config.toml
n_layer = 8
d_model = 192
n_head = 3
n_kv_head = 3
head_dim = 64
d_mlp = 512
vocab_size = 8192
activation = "swiglu"
norm = "rmsnorm"
norm_place = "out"
norm_eps = 1e-06
positions = "rope"
rope_base = 10000.0
rope_fraction = 1.0
qk_norm = true
attn_scale = 0.125
bias = "none"
tie_embeddings = false
parallel_block = false
init = "uniform"
init_std_qkv = 0.0318
init_std_o = 0.00794
init_std_up = 0.0318
init_std_down = 0.00486
init_out_by_depth = true
optimizer = "soap_variant"
lr = 0.00619
beta1 = 0.95
beta2 = 0.99
weight_decay = 0.032
lr_head = 0.00921
warmup_steps = 60
schedule = "wsd"
decay_fraction = 0.938
decay_shape = "sqrt"
final_lr_fraction = 0.0
batch_tokens = 65536
seq_len = 512
doc_mask = true
z_loss = 1e-05
train_tokens = 241600000
steps = 3687
dataset = "wikipedia_en"
Each number is 500 + 40 x the weight over its row's rms, rounded and kept within 0 to 999. Layers, rows and columns count from 0. Numbers have three digits each. The size before them is the row's rms in percent of the matrix's.

# up: layer 4 MLP up, 512x192, rms 0.148, rows 86-107, columns 0-95
# down: layer 4 MLP down (transposed), 512x192, rms 0.118, rows 86-106, columns 0-95
# gate: layer 4 MLP gate, 512x192, rms 0.141, rows 87-107, columns 0-95
up86 111:516418441455475572475480423485497450528447495500540494503458480529478511481491529509504465513466450515423503521458422507483434522531479552529472502454389492515469504458562527480506517485520520517541493485540526471526495493438450502502533421478471494513491497545525463533560463528478488546
down86 105:481419403441480535544506487532621533503460532493420496525562450499503456491494534521389583486448531500526485539443449566557526556532502535514541590493450480476522520450485492522521494450515425474529470532473524503525470495517447481506533533526490500483477529472487552528482529576505519497
gate87 102:518469539435490547508550588508450502467473469523511578470527548529448563582524554441452563546434449443483560486496542508511456490489489523472558569473506525544484519517537527424491432490478477496551509477518497444496592562539503519503510478521556581437416475485460493517531543515526499521
up87 098:558477472511561463435472491524530549529507518468436575559451486384445544469429505511505521486504500440455542534580501483507604452506583522562549527556555473547515480487497541435463499484487528541520505578535524528518539519504577512546472558519497481484556509460539432557440465437541493514
down87 106:476463475548440474490528473562529522516508522556513492550516460462380472530480480522571558396495493438494445502521484433430458552521502515472518490476560504473481560525516510543508528523466490427547470487564453501461497377505455453513527547509533503513451441433425566532569493514474516524
gate88 107:495499455477519551477461513545509514453585520538522504485556486474544535462450461477492564513556527432526488456544449452548521472451546404518503465505489421519576469537508547441519419524492525483480455533474516480547465431529420501518488435465477538432540484524510476540453485513519505410
up88 110:601497497552429532456561533479511509565557521506506418504548536488477564524497498555494445469487448497504525552540512519458482485535413497480499416526472493435505466519466520484515541531479490472488547493531476527469477490512469422452481501537430459506427461527532531584469490546457513544
down88 103:476476518477458500423515452555426518484468488544502545494489524515536513472437459441462462457548497489512563501510507443442484519536463443545514524493491580530523510505437547482481518480488493544519464505541546515482502469469502508535452618433572488500509552473547527463474528569507532481
gate89 103:516513490436525519551461481530490420493497499535389497457504493468538537552502534549446495549519477496493464531535433492480424424497488492502493572472510482489527457486567525514484510462488488492475542520532444491502456488402505548517470449439518523516502524494511550464443568431534505535
up89 104:516502454436470512547519447563460482472399466437418465473533490442536563498486456471513527518590496502512493551515494555530473438468494560477494504416534485487520450492568457540521482504495486474507471592562449502533511481507480497502477478459547519522506433534534469481486552493485505548
down89 112:529523483552523451595510484492502480487536503544489477488512546487469452414519459486491539457529486471540506530464467533530455514442474506505481491522475438554525538468501494584595488524481487474554490538477451462538456469560424487549508522566521473521490544452508469514469527527548456473
gate90 101:526551502539552519482526476464491519529522495528540527484482449464495473419538503475476485602475472529520493404518552522563445433494496481499413508478444501548540569534577555425501474531528545491478555505414548496489500551500511466465560447507535495455528485489476440525497525512461497516
up90 104:456557515502481506501461477522453549502484496566511500476515482492520483548460468542469533511480492526492511490515468460513452426519475452484520554505499467506552515525545548446484444507548536491507526497386569411491459492476475598409490520456501514449456471563470443484475510507537458460
down90 104:522484453524633544557581469467535487525463571488504526559478502501494445503462518527495437511472490529510530568467505479557425481556546446500482505557489495513470460579511503527435441437516513553528494531581486508560507480516563537478447503476529491485501521482533534547513598463532448476
gate91 097:515459473494548532536584526529570520525528436586565522567467517492555549493534520544495478486502569522488540503504558453537507430498522524534516492596462462505480556466480454484572451572476495479494510528535500514455497529486520448522531487476508540494471532536487562504513469504565461432
up91 092:505547519490529583496454493472444481532492582525407538469510485513529521571567469534493456515565497560502496547503452504463488589462480461497512560436466488540475524573459479521503492517461458490480499570530433499512480476488467476522504497478516485506457515510464570532492527567483505524
down91 093:498521551496491508471585496524516507451489427531460539538477447485487552561554496447521497504540522507493496480546515470481526495459490512480531548274545560416536519535533513493524505531488522494556502470552550535526464514527558527501500509554467467536497481589521497511468487457464411544
gate92 101:514444483503536512488534480516508471457473506519554461574533487467485470528532521559487490445478460529504526464519528505492458405469565495453565512524532506480467556452496476511486478432515499518478503503558442525500459466567485509556476478501505527467486435528497476496465482481494557475
up92 109:450505469516495503508497513475514464522452489492447506512460585489552478477528475494548610413492481492525492544464436518439518479496453525551524405461507475426412541500469520440465450541575448515478485516467513569494567499445549473560495553395525554504524505449536600490381442507500535557
down92 098:498469495492539497526540454507493524519474541565516475543507481482469530479516526552552442516523470425493500518471506457460502588520485497499499505509519571428408467477486498491506528490415488465531457477562487477517456481478460541446427482549507512535548497474544516518544518511561525559
gate93 101:516511452476514533501431475502552549485488463485502518471506540394491525505543436570599520499522507469439554472421513472451500472459534576468462498546525477536451490535479561480439508455484502475468498518486479423515423579445582519525494538455507504523468551483557434497480521556498465500
up93 113:582499538501496496486548523463508539472464466469468489502484492527573470457557561491409507534511566467520478545506497574472476518547455507490496495486460491529456529496428477504466478501554501466479513485549503463509494600504523497458425463483493441538525462550494432485484580487516507512
down93 112:568486545471446557460505509514468497440421533502477476606566473534476496516530456452464514529481561545525485513543483535548490494445490424536483564569505520401558498514552487518510509504567539554449536489516521520489557538572485500432467535498572471487473465505485494443578480489510492594
gate94 093:432559508473550502537510534447475529439491485518485451456528484519466484462528382435544464460538521537564454490481538474406521564530411456561546400534420433546490525545465510490459579530520474491459482501549486476494492472514465496434581493526536485477474531524518490540482436544461529450
up94 089:586512484529519532534438521535508476571495544478468486439413514500497501498527552506399518465437505490437569481504476463573525495485510581457547519453526536474553481466543509489505411488503586532542543580482580458553544489481503525559398367445495524516510482501479518490467476546466520531
down94 084:514449520476531478472523552497536498506473507517523522474543495504441555479435511449514422577475459527549471480500524476503473504529499493506514442380506509400444518552432485483450546512494460505460510471484454510423438472499524481551502522568508482426586560503556554577498486475514491472
gate95 098:573490458466519472502498461552508581576466539524541436586483496526500474494617553561539443511439464490512466524508541494517528506553446575413470535528509518494508441522543466535476494530499521442539545449462458458502466541499504431505494442483556528533538487463621565473520471472562482521
up95 098:507521521515490474528520467564495562516417536509571405410443484437512502482552550506465437528461415478441513505552487478472525500518525512456455532484499469507512457539483544457498519515481495454546526431515597508543522536563482513499480511579601532537490518486570493473514528548478466580
down95 081:573480474480489543513520505488450540497511509447423456543494517495494447441488469499517483504503621561510423520476537471478446523488542510545494500567418499535549453465469539531488482497531499435478567523447445479518503564477510456440548508484510514515499515493423484514455489518490448468
gate96 108:497400525463528508492480467470529536520516530451554409519493426492571523503541541447518488565548466549572511514556471496442513456458591528501550568478546508529516479486504472464484448461511474460463484495481393477442544504528545479480548519504458461583582462518516503438488580430396506442
up96 110:555473456436506494544508506475461541539467526475545468539553483470503476481564544543461470494428477477510449517532620506439568459420588546484452529554582478482489492507481484461539425484509509534478482536520431483458494472554491458497550454468499418493547557485512492466448484558467474431
down96 112:544525513507453504501522493496523503539492444544508506442362530442506511483539466526508451569523373530539515501511403505562430477542479500505506497502461530458569519560528553469495523511501450493486463524471474558494485468453469495537534476468553517481506473470491516536423516507498432487
gate97 096:531507513519497536479469610551509423507496486497440495495478475495465499476558474486430564450522581472541519504538445410582498528531462432490467487526528558521477593497469569449532494483504485498517498486513462467464520471535467585527447485485547522506483435529506512530534501515530485552
up97 109:467564534501501503537576472486543457416479475491475496479549494572463468498618514451458414483559578503499499469548424445469469560506470481429502518555554524472483579546493593491465542546463498519493447500533429480508460469518495437511453528451480484474517428486498512538533548471567481533
down97 110:473536464540443475502522501484464457458516466578485528516470520476505495438497504547494458460419468470487442424590546519562535517509492521519548485517602499524575429511428464529454507522520471548547537496500484436437471418458480446462503517521561474523454529447480501502547510490558534466
gate98 100:475478489461497552524541562592531449509562587497439478485461542476504517494503534521503461456540514455531451547434457483515453470515526487457486561487541520514509509525479583501543468517519478496556517467495509575509516434458447443430516553496539505457506495464453535515527447514475520454
up98 101:487530458523506466487471487523582494557550508523551568475541494478437460490505496542572457507455524473545488488548473522487454493434485442522515563552538471496473495526502436506447471489530507478488504557445460508500494431489500519460472463569538491576447572486490553459492515434436504506
down98 098:512523488499516507499547536536497461503497495509481560479476475546522411549464541422464532543527441460533564463466466510464458508521503467502486586469465510506484482557523452452484461585447445440523592535505473514544511466537475447542539508521593460490514503495491470515513521465504504532
gate99 098:464524520502526443572450470375397441471462574475484549508511490486464536461505477447552496492490418538522460438497543472448464443440471471522478496479454575510512456467485471500452437461493510526523496402436460495401485476484498479482511547517506457466475489424472486425445458516499479531
up99 111:488563529512507451498479398411501446527514565386477512452455482497460486490511546524505491493491479565432509438542460475544456563480523438554470461462500501461407460477536514494497468547530549475569497513542542491520429482509465501530452517504509431557535479543502526459506493461537497488
down99 100:456528476567473522525511466505519481507506490512550466567560493504478533497502524456452548528433514510509511507470450424489482454443510487537522498673523480432528492534528470532453481507430448437513535485432524558490506592463528462535530514472570582404573526500482545520563550490503525485
gate100 098:538499537495483478489469559533537544463556544438512498582572471497581525558576422482514554470465520559460555580503496505487483451459510503512453499546513477497461545417471535472562492554510499497461518487473520484533497501520518476522556486554578478453541446472535515514459490472480489512
up100 098:434475542476475482458479494501522471526522473495475528462537550542590453567552466454469515547496524515491485587428471552527473534458432487439528532511511500521594517488538532515503530565509499415464461495501465435470490470489506567479530565536447515485510492481514487482521584547505512502
down100 104:536544456493453525550460420437464553528452500501529551485465546531435491445460452517477447515471449514550515506425499490588501443589547518487542447510538564464497559456536512531448433517464504496533511465473493453526527536528570527482527493454523511466537465474467540488515478497503439516
gate101 105:452498498504474464520457497498518462474490439559505508479514448493528455533617471507517472469488592447495505522492514528544404511488522538572510487552563548463558502485521494440526489520465428477542486512524522538442505527429498473534452502523522484493417464461525522507479477580428441470
up101 103:479538534455494476566512533508521505513488498563527588550486525439539488506488461485526460499504423483413517475450548461552528490614505499522525532534528491484456575488473575476517428465610492471553472471473521484543447494423536467474498493519540464503431501473516445478580462440539493480
down101 108:483468515506465627497515453592475431475462433449453446472461495499420530477495511518493471471503525546536516503515474493499558554544477520496535493498507562536482492512501514567516485491536504578503512513507448568520521500434532470454484501555494509520510542451530482455532485469497542496
gate102 103:468484454523542557541482476443559568526528571501477407538528568537480502515594528501515508500557490489447452474503513476564487501524511464460511481454535559520515511531529504456473481488497539473519470466455389530459485460565529532500467447448477484466517536491517469497483498463525471412
up102 108:469447497544489496516477508461549521528478541533474474509507507509512481489498543527515530534510448518469486400483471459504514468435548549516554533480495469539482415532500526495485490448544492489495487546502422535550491514561502525469542493478564454463425506508443458479439566457505554467
down102 110:430575545494460506517501451506454481498498445529472574478470433517484508522476512409518521535501577554566513468554498489558502503478422522517502510508512438419498475541488507513415550532507515573527534556484558595468474461453502506450506554463534441512578510490517494482535556534509517538
gate103 102:594457515400585482462518559499504487486466444509423538489429504459463595467491569444519496462500589497555567560447512466509500430432447539530522518522456509429489509472524486516446522481460509512474517415559527486498485496521547526454503529516519495528504536448554480504452484467460507504
up103 094:521521453446520528482559482451433466547468419453532495480491529470499456442507580495530526549538470485486501512530459593512514467530428522516484477547484473501584463463477544527486520457540502516569485559437504543444438466454527572478507539476433540515513428516440446528493508475568497450
down103 105:516447487573461427510482561494416534496560526530421530464485440496541552438496548490483541564413499539488499539497504479443498537534551530508476497485493528533487524472450484535556545449557468490438567612555487449485466482469480503460510511535499446453486579511504567478474522507474459530
gate104 094:508471478468485517480505515517558564509411466477515460428467575540481456455562563504473445512513565466482460450416535480469514527493541572468488474539487545505482507519484440511430529552431463516570505461429478464549510485531459496546499458475520473538449513472510525506513543489525493465
up104 097:577525545394526489495502450557593510513518482510502470490485442505497490522507524569481518502484453505509422518486495545569447573513445466513466490513440471439463494535532513521475518581494479497429484466517485494485445480512539444504502547483450469506430524487498537493452553522564475469
down104 096:495466461534494551445486551583457543505516530504537555557443499489456574510440454341538506500496547458527528510502484407475488521439466493471492543517554565587510465483496487480525464435479464494525531465506448517476506533518497558460540525498534493520561414530508505479530470459449563540
gate105 097:547502410526552528521531382500498491510514483433488498582543530493416590496541462539561555454518516512526427427498453490537492566461471467484473510560492469506471425482466564494517489475494517465518525528438535406510450466447521502436532452490534494470564532425534579492472452508570561548
up105 093:552522452534505512551486558434453446519531600519569566517508529463518506535464499505436457493490560437476444470471465437530564550511538425535462488541497518511489514410494495559520543429498471463550501532514496507534507501491454508530577532480422562491522511543483478539537486572542501461
down105 090:534541493527498509395492365524503504491597420527498445535486561535447463479475530515513488431533424505486505509534522455549564501537474543469450555452569455461414523516479491438517535505487495530507474488526468497512469488421441468545496526510457554490455458490539514493510454490590494511
gate106 096:491526525411569512544525596473562468539424477573463490530545574504451470474487531521507528514450474542536527532428564527457530476534504541517467460484568418483474483490441457499539491487525517431462501578524488504500584517469563533573529506486572500512486491529478512491475498454502454509
up106 096:425506544528527530534508552472521471456491458568491461543480581537458518460541459524471580454442482521527527530468564540442545500502534499502499524520554467492568526477483481503577516490553520483478570511493509467518599517504528536565517518545557522557517506526533506512479499528495490451
down106 092:535428467549553505426465408491515489541511486452448572480505494507505503459459517526496496406477509504511522479532470506551538527548487519572529554703544554599468477396478489514451505469542479501562465473520496511491530465505521515483476460510466476569472497473479451446482505559545543505
gate107 098:413535466526483505530527448515450499533438610504501562524486480441510548435518470522511502518444424460538453563514495454511571503554455431508506547533486521538499485537507413491516564547547448518445503458492471485408495413552468472528487561571550468526521482567491508489554491521529524530
up107 097:456511441492501551430467485563484494504426489573497479487493573481495498507513481430537443597444486522592484486429517508496472518478419526531547486519462451415427468507461532449516550515515467573503533447535465618481504591443473477461563521417499513484563455482539551504510490478530554448